config.yaml
vocab_size: 7618
activation: "swiglu"
norm: "rmsnorm"
tie_embeddings: false
init_std_down: 0.0
decay_shape: "linear"
seq_len: 256
Each number is 128 + 32 x the weight over its row's rms, rounded and kept within 0 to 255. Layers, rows and columns count from 0. Numbers have three digits each. The size before them is the row's rms in percent of the matrix's.

# up: layer 6 MLP up, 640x320, rms 0.0791, rows 390-420, columns 64-127
# down: layer 6 MLP down (transposed), 640x320, rms 0.0741, rows 390-420, columns 64-127
# gate: layer 6 MLP gate, 640x320, rms 0.0792, rows 391-421, columns 64-127
up390 091:175092087132129099194176128096142080132102170096116135137111137104136155078149155140157085137124119173109149098175176159149096123097188100125161100136080133151120129110118171168175173103192157
down390 097:092131094092096132114071137161166094093191123133123137177147126137067168105091186068130128130155193104141152079069131132171120149115122206123139128154122086094076144119142173146180143074109124
gate391 104:057214135139122079161145164086112130069128119088119158063175087164164171110163136190197150113110153113169121120139141154082088162127147125145165122135161122138104163157135064102107060154150178
up391 102:129152138105122099121133122123099101098092111170111167183178139087103138148183110148131087080127153165079114138161132187146169095112087198072115143102126153082140034092122169141182146134095158
down391 101:151087102161107127083080101174168056151174085141128104106128145106124117104190136117122117170081088121106186130154091172089102142102111107097111083152063190126140171080056133151149166178100152
gate392 105:134111122101153145082191090178142091059164062118187174123174170151117131124125176205113126090155104148149121147105122020147175194092119147131123134110166091217111128140119140094096134117084110
up392 102:073109165098177158119147108120129093127147086080108155109110159154150107147155132132163134135138114091114090129097157112124135101146122134107137147110135120128155148150118142126137122205088135
down392 102:192117149092107193162124150109130122087142087172109131103131154112099165142126123115147147084114053113114111165131156071120152154125072155142075060124170145123136102066157089100144121095157071
gate393 104:170041107072169117059108153112073109073094135167109125144136109128125156113134142119144054163085156136135180151124139166168099123117142210123155122156143081134131125180115186166117146125149129
up393 095:154070129119213124176182112109182084118134116178126163159155149128100149168164098102155107127122133124138188150087135132142163135137120131175099082160159066106071106134115183167178135089054130
down393 093:119120130109075147189092133147085096103065111073148135118119042076161144141127078058162125130148168140140072122122122131149151121136065148092136115127151116100128158120139130116109076171138112
gate394 103:164107101151127113158082141134108182072118100092136111069094111130070174091169130078096063122079121130099163152165140124146163167095179163135182120112082132089103066173075124152095145075196140
up394 102:112084138120121081113161128124160123117125128131153086148155124124194141178151038142156129131145118128076163085068140124165127143153154122089142084165138153103138127056093156103103094113135068
down394 105:166054164153098154077100163134146197135159157152055172161124076180153119138126096140204183096166073149117115125123089181116136144110138128180159094134146144144080171105093144104164146213153103
gate395 093:164142155156146116126141153125135138220155131092144132114127090215102138135165185192071114132098150123135151110117111087080134122112096132092109121143147048134095111110219105145142136111111108
up395 099:112139050164128098110097085120164170115142145156144174083136143128106114160119155145089083164127191124154171123080088107105139171178154125088115192151149106123065134101115164127191133153156089
down395 095:139140163159127147128126135217133150147168128133124151091129075080120086141147126103103164128132153124109080127113128103150088103057081136121124144108156140121124155097109124098096100116099141
gate396 103:127135135147158171157126130150132081049149140067092158116186107105193170148081163119157156154114132096156103120103137188161164105143145108107156091107130174100146175137122147113160102160136177
up396 101:147147162114123163097116132110105153052155146104107149099057102110138125169087126136143065147138167095094118142127094121128156073069136135208151167109098131106121081130138117127132136156100136
down396 107:115183159094131132101123106133126122045091164123150151157150133126091129114132114167069128129154121095161115099148122088118135165105126165112125106088152145102180113121131157147131082200086127
gate397 096:129046125095160101123066132096147108174110135055170101142139142110187202123116153137090126106106198113100169161156204088094105168106104161135159137180099123135198119133138107161165212115166146
up397 106:123170150117141084162092153136149142120091184119105096106087124209063112145094120142150096108132097149112111082118147163133108150103175119084108142155122156064087162118128160186132124100037114
down397 104:132074138088209157070191146151100097137181094144146152137160109123123109131132136159141097156162127120071153121157115172149087116141194199186165091132203135121147132167097120118151136149114049
gate398 104:137079145153134119147086178124107124084166113128201149175145123133176127108145141061122091178094104101161161116110193121102189124126105172058070122103131083174143126153103101093116144137141126
up398 102:134138149102129128114140142115080163131086166121108093126060149137078129097188095157121134103121152120148108154181085151158111107161130184184105151180086149073175123116112110141115118132086124
down398 101:140160140140193108151113081168148161069145161117104172141122143131094176105157157155148184157094099140144160077102181144134104143140066145121099145112107114125094141151118138189093120089064144
gate399 094:084043156143173105117164091150079085081053112064170173125153133189164130110135125171151125148128111197101150116133129112070087116094166157142208163142125104159141161099147156104154082121089105
up399 104:117125189154087121148096148156164128101115114104092133097147138096162140148111194054122145121160090044128109133122122114144135119132078129110081121104123134169123184187135103114122060087182143
down399 099:097106080144123101142212123126155124117141119165099083121059139145164129126154140145125158086088069118139135069104148129125126072124148162145156131094098144099127119154132127123188161130084115
gate400 104:151146057123146134097118119162084151153118116096150096106124176169087172099141165095090106103065118138127107110069101152151140154108153179145076184103141155167176080107185136133146177098150083
up400 100:120106167076100109113102121121175126132087092192117100166101079087078069152126089127148149148173092131145143105161105126070127077151123087130115127148120119093081162163085108155100078138139116
down400 094:122133113135136112038131183091124154073116138122150153138134142132088150132058146155054133165091126129135129105181090116166075129128125138124177153162107143129122102034136110108160153133082113
gate401 095:110141119100111151069147104112141136165084167123106134073171139138130185135115131178074112136132110066148134099153064141122160119124102114136188142112112145123114152167067171164125145144169167
up401 091:101118152159112095200033163078156148090138133117105151097131091113128164175163114150171132101158147075116157181151157159073135109192160161052185088172139132164158141057118104126157172131161098
down401 099:146144089134160129184063087124092104138152094122137078105127081091159102152062157154130193103124086106096127099101106154123163108112101136101109185129137086109120147092098163088122124135084172
gate402 102:142200111126114106134097125107079141194121078113174139061079152130114134123131155056077089123187094121135091136106148117100164157142100130068054131182055128198201146151161133144062102119157166
up402 100:137170084119161085125124142067167129148098156141117126150119189106130161146121143129102158091160096157133156098152138131108183143126148209107090145110153066104145103152128142123131138124163110
down402 103:155118162124093089150208176163070075137134112173086149073156107124174147114134091160137078094116145156132109125152123134134085090111111162113127034101156141163114116097093152138077068129117175
gate403 101:119080187194094081142163100167162157005152179069101103089146140138121122138081107144156149155138089117090127138062123174147142138119115181164153091110218118145122090142139158134114076096090072
up403 094:114126138090185169150145167163144125207167076221121113143105143129121155097170157141099111108082159187167175100147112066134137122131179113153138209090032158132147187157151136145094115195186124
down403 095:119149139110108116143107144181141154125119125125134123231134112127160150080102163104188112117064122130108096108173139127059120146095126140111114149143128215102148104106175102145139075129152132
gate404 106:158092149106133114167115135087145082169134050134141081167164153112107103175133111182137107168155121141144172138101127156077111110117152153098195121170130147119117140173176127120093218101157135
up404 111:158100095079161135111162094159088163148126094114113134167065097156148159157096240089092149154151109174168152163112145141124164139141166119158108111158140100122081084085131122173142133157122135
down404 094:116138183121122080150101088137161110091100123075150136102086120137147167151122176128181174168109102126114145177143196108110101141072135126104139091134097198115137150120128103159135126086086126
gate405 097:123129168102150102126109093190153138216134149080099127129115114158170158120095127119176159112181142149134099127073179130064124137144104128109120131115156113109102113175129149106110122148193060
up405 097:131169140170054137118145180106149112180116042138117140122155099136155079179077157116119135108117138165154172037141095163071164092114139131123130122107142163135160084181165105084150091149119098
down405 098:178126087145153106114135133122176101109077167114136102091115080132125107122084114126121122113167146138089151154097179124130105134123169098113117164108151156171118150139180132104165114150108103
gate406 104:138148154120150092128177106154165146200119120094100086156094115121103181160186081110125113153100115112082095020113109147143116117155142126129083143097112172124087129137116092166107166152130111
up406 099:129149129073127169142074118156153134117173179125150134084078122112132097088172138164156078167117143109099191196140122110120131159122099129114117129141182117193210129152071159099154110126138122
down406 106:151153109090091076140110138153089089156134129088101086062146134111092145112111146115096109105096151114092133065164130177099135143114097132079117133090108079113108164147107130177133161121140138
gate407 097:122120123160148128176067109111146101173172108144126139122109140138144140123161147123168132081113082104100084092162115106110121136165169152089108171116093128193109159167125189163123124122140141
up407 101:151108112127082124115149138113107135109154121084188080113100193111156166115125097099066135158102145096139156142099096119148112120083197200130127139214176171157091074174123121151132140129099147
down407 100:129136116143131152158152087208137192152176144129121200156122105148135107159133112085142129133196148191097078171125128141162113110127091113153133129119134135094111166187149107102145125139149135
gate408 098:114159173128097131159064142116106135161203118085117130139128136136150162132081134091152090127124135070042066117158170090065113114147123142191121159090095145167186184096164122075138097105187147
up408 100:127140103128118137169177182073161131127097125087104066090128144098137095054141153126186090105142112089140159142247163075090152124101093119131133153112041169162140116151091079068139141201115115
down408 097:099155068100153148157167098149134183097098060094091094163148087106157125166073148162140153131092154124145141112088134117158213083151116105087081078108123146104101124096134101137117095093150158
gate409 113:113143165084148127093074116116187171032105184122106148169151099144155133107126103077122085199094140147111124093129140116109159121133173108141159153102169122120126084109118172166122139148127167
up409 109:154099143119173111101123139132073117223118120125122126169133145104141155215131159106175149111174094089114181134127133139130101052151065104105060113164163118185140110119130149145119142128150147
down409 105:172136122143141104094128188093078098128164102142162165101191128148160161169156142141140077095118099166157120112054140082158082130180144128128129110155152113122095204152126139141128115079116126
gate410 099:178133142120130139156083162099114205113118159127149198080071109167101122128161143110061122147184161094119181158161135171041116114153134132131104141180142164084141108108073083097104124149068095
up410 103:182093175113132108145172141048134171049136132083134138087059132158109172117138128142178114128081156130091116200155115166150123144145129177161079143204116107120132127115117178054102115163110194
down410 099:141151097074115125119150051143099090140156171132177164152117140156154160143097158130119132116187080164118094091083112080159122125214170126097154140163146087164072173146193148110148132157134170
gate411 106:101107147153088114117098148146134123187137135108151138076127185051159097166110120150140148087144096147116131077083131109064116133184097129163125175163121134124085149186141209140167134123122135
up411 105:162148119162092042131157170160129116101142116086140126191173094138163128114145077140142151137172154099103161225161138160179129144108169082125099142085162117182122168099125118105080137151187147
down411 104:161125166139145079117073200133079135156092107144136129150209137149123166145105132113163160097111104162140090111092105116107131130158015102083139109200060124145124125147125113122143139144143140
gate412 094:104158075161154073168100115086135112069092059077060133157108150093088119121106111122137140151110119088164131136171106104125127126147090140100164095133179161113071125150082083114068122134095102
up412 099:136134101158097158082166151065124151130171055102165082140105115138100136096112129112116048209131068152151165112088139110148123116161122192108083112080091127149096197142127151098082100115152127
down412 097:100142136123119158133120070130112131134156239170134126134090093143123148172169100138163095121172130093106167072132149156127164133139152138103086177114120171173103156140191138119099119070163120
gate413 097:077121155122114151111115184112085150151106118086132167103139115144085107173114091125203146113113138094124118116156097171064082135163091096121183157121110125110129144095096090119115120180042156
up413 089:158121153128168144145134092068144098146119164101159068122156147143079148075100088143118101161115151114090146095171162070112147112138121094147066128144133144102191176166161137116093150132129165
down413 098:087114119132110143109113116161101165097107102215140171162146094096151149174079087147118142067197150095170125162162088184099180140149154096111145174136133058123094147147141106116090111087136149
gate414 093:172102181093127149106090115099136111129114043139138155105140161130142139173100099151107120119129149191125174102149102106133123150161121107063154113184112081124147063115097160070168162116090123
up414 103:169148148099104113166063152167166050113181168151136152123120179099161118112100120142164152115167131192133100128070139180101123194152152148092089112187079108133167186152108162127106137113131129
down414 104:084136166144116144166085070181114096123147135132123159128111136131089092121138129095172164135160124025104101127154093063120167107136209069099138119127155142161117167137176102138064081077157085
gate415 091:155052112113153064110097198158082085106113109072167084165105206148153108115154103165138069175116138160104132142136127134125117076161136109163134132144148140169141122168169067129124146163103140
up415 097:105120092095132139165125098135128158174120109155114121171095183106137159110228136068126081120145127105068130145164194133238153146132084151137100151149124126146140110083113137169147120090139088
down415 097:108200110145173050146123112097132132099158163170186109183121095112101145103038118169081161177133153139168083115158123206138185110161101137144121103133226161127111123134111059167196140151118084
gate416 101:140135121108106155135094130139145192120118171150179088094065081090043139122200126043168085120142066127170201157075118170142168125133144180151084123147110145135157147121107103114075192113149133
up416 099:097094125121116127172092099160130142159118153101107095140144156138160117156144108158117112118079069136164108131137129053073159174139136123083116153144113102198125105145133198146106133087078128
down416 101:096155179128110161109121121161128146145160146145154162164124082105125087140151097164091129127183131107048088100136074160136200054152079092097165151120100161115142138080104085083124060104145073
gate417 094:094106086072138166140120187133107167130152113096098067097071083092106095115112175199104158035175057106125181144149181105147135105177151138134143064126114116136160138116118101138176233186128111
up417 098:108168148149121187120160136118153165092116127098082183150140136185129093070125186094119170066100101097113098122102169120105121120091148149163122080105132110135177147118107158120100136100167082
down417 102:074159070154132153137124172120150189154095087103091189148111195154131179116108086081122080178147183116114096140106168141123144129148088106119047171169115119202156149118132105129157104181084161
gate418 099:192106137137107137144049098159077096174097185119111047113163126143096117121127118135078120076108037121083167153109085138120091143189146129177179131109104072149106094108150148095083067123149164
up418 102:104085154094124139141148142140122152115157107096109119069139115136114180113086076142119097131106145138124111180128153164129119114087077039112118096163150133082168174060140124157144140190107142
down418 099:146166090211153110159090120157145105056162152096153095074131141152135116098158147143136192118122134074079095135082159186144199139153136121125107189149125094175122135151200117099078071124118098
gate419 098:164113120110122129116159083133136140155160094156125140193071104098101148184093059111196116097194138142142097091100135076103131145102141123122151184141151136148151109100143114074133100135100214
up419 096:081109119133114145120176127103148085174158171071150104116175094136146093115105165062133165087121151132112170095140140129127177161072175095101117107101129132108063144148085143108131148160082141
down419 098:110134153141125089084074150129131168092093149124075173155134185076093122092115159095168094168198137190221134080132132122192066108119127163114055042114176069113129111112148172144142140141108087
gate420 100:124142104152078190140107063120126139106166060109133145181128133157074127081106118141164136106116145156132101057130106155106153111183054133134110144100185110092118133169076152207128164137099135
up420 095:046146152188128128112126142098155198170174131063132136131121172104124123137150101104087169105093133127102128164107092130150099116159148111197116172125186132153169126101110083095106127082100109
down420 099:142123108121069091158198078142141162140146106153095140174146140119172112116208133156159172185136107116072159095121091131125105144178167143114099079144098107183092126087151178104167115167144107
gate421 099:197085149117151122079142100167168163078198105095162112155104131088146066171113159132185096123086174104129198123138145083150158190132109104126136074090086149163124147139134118119151115076110169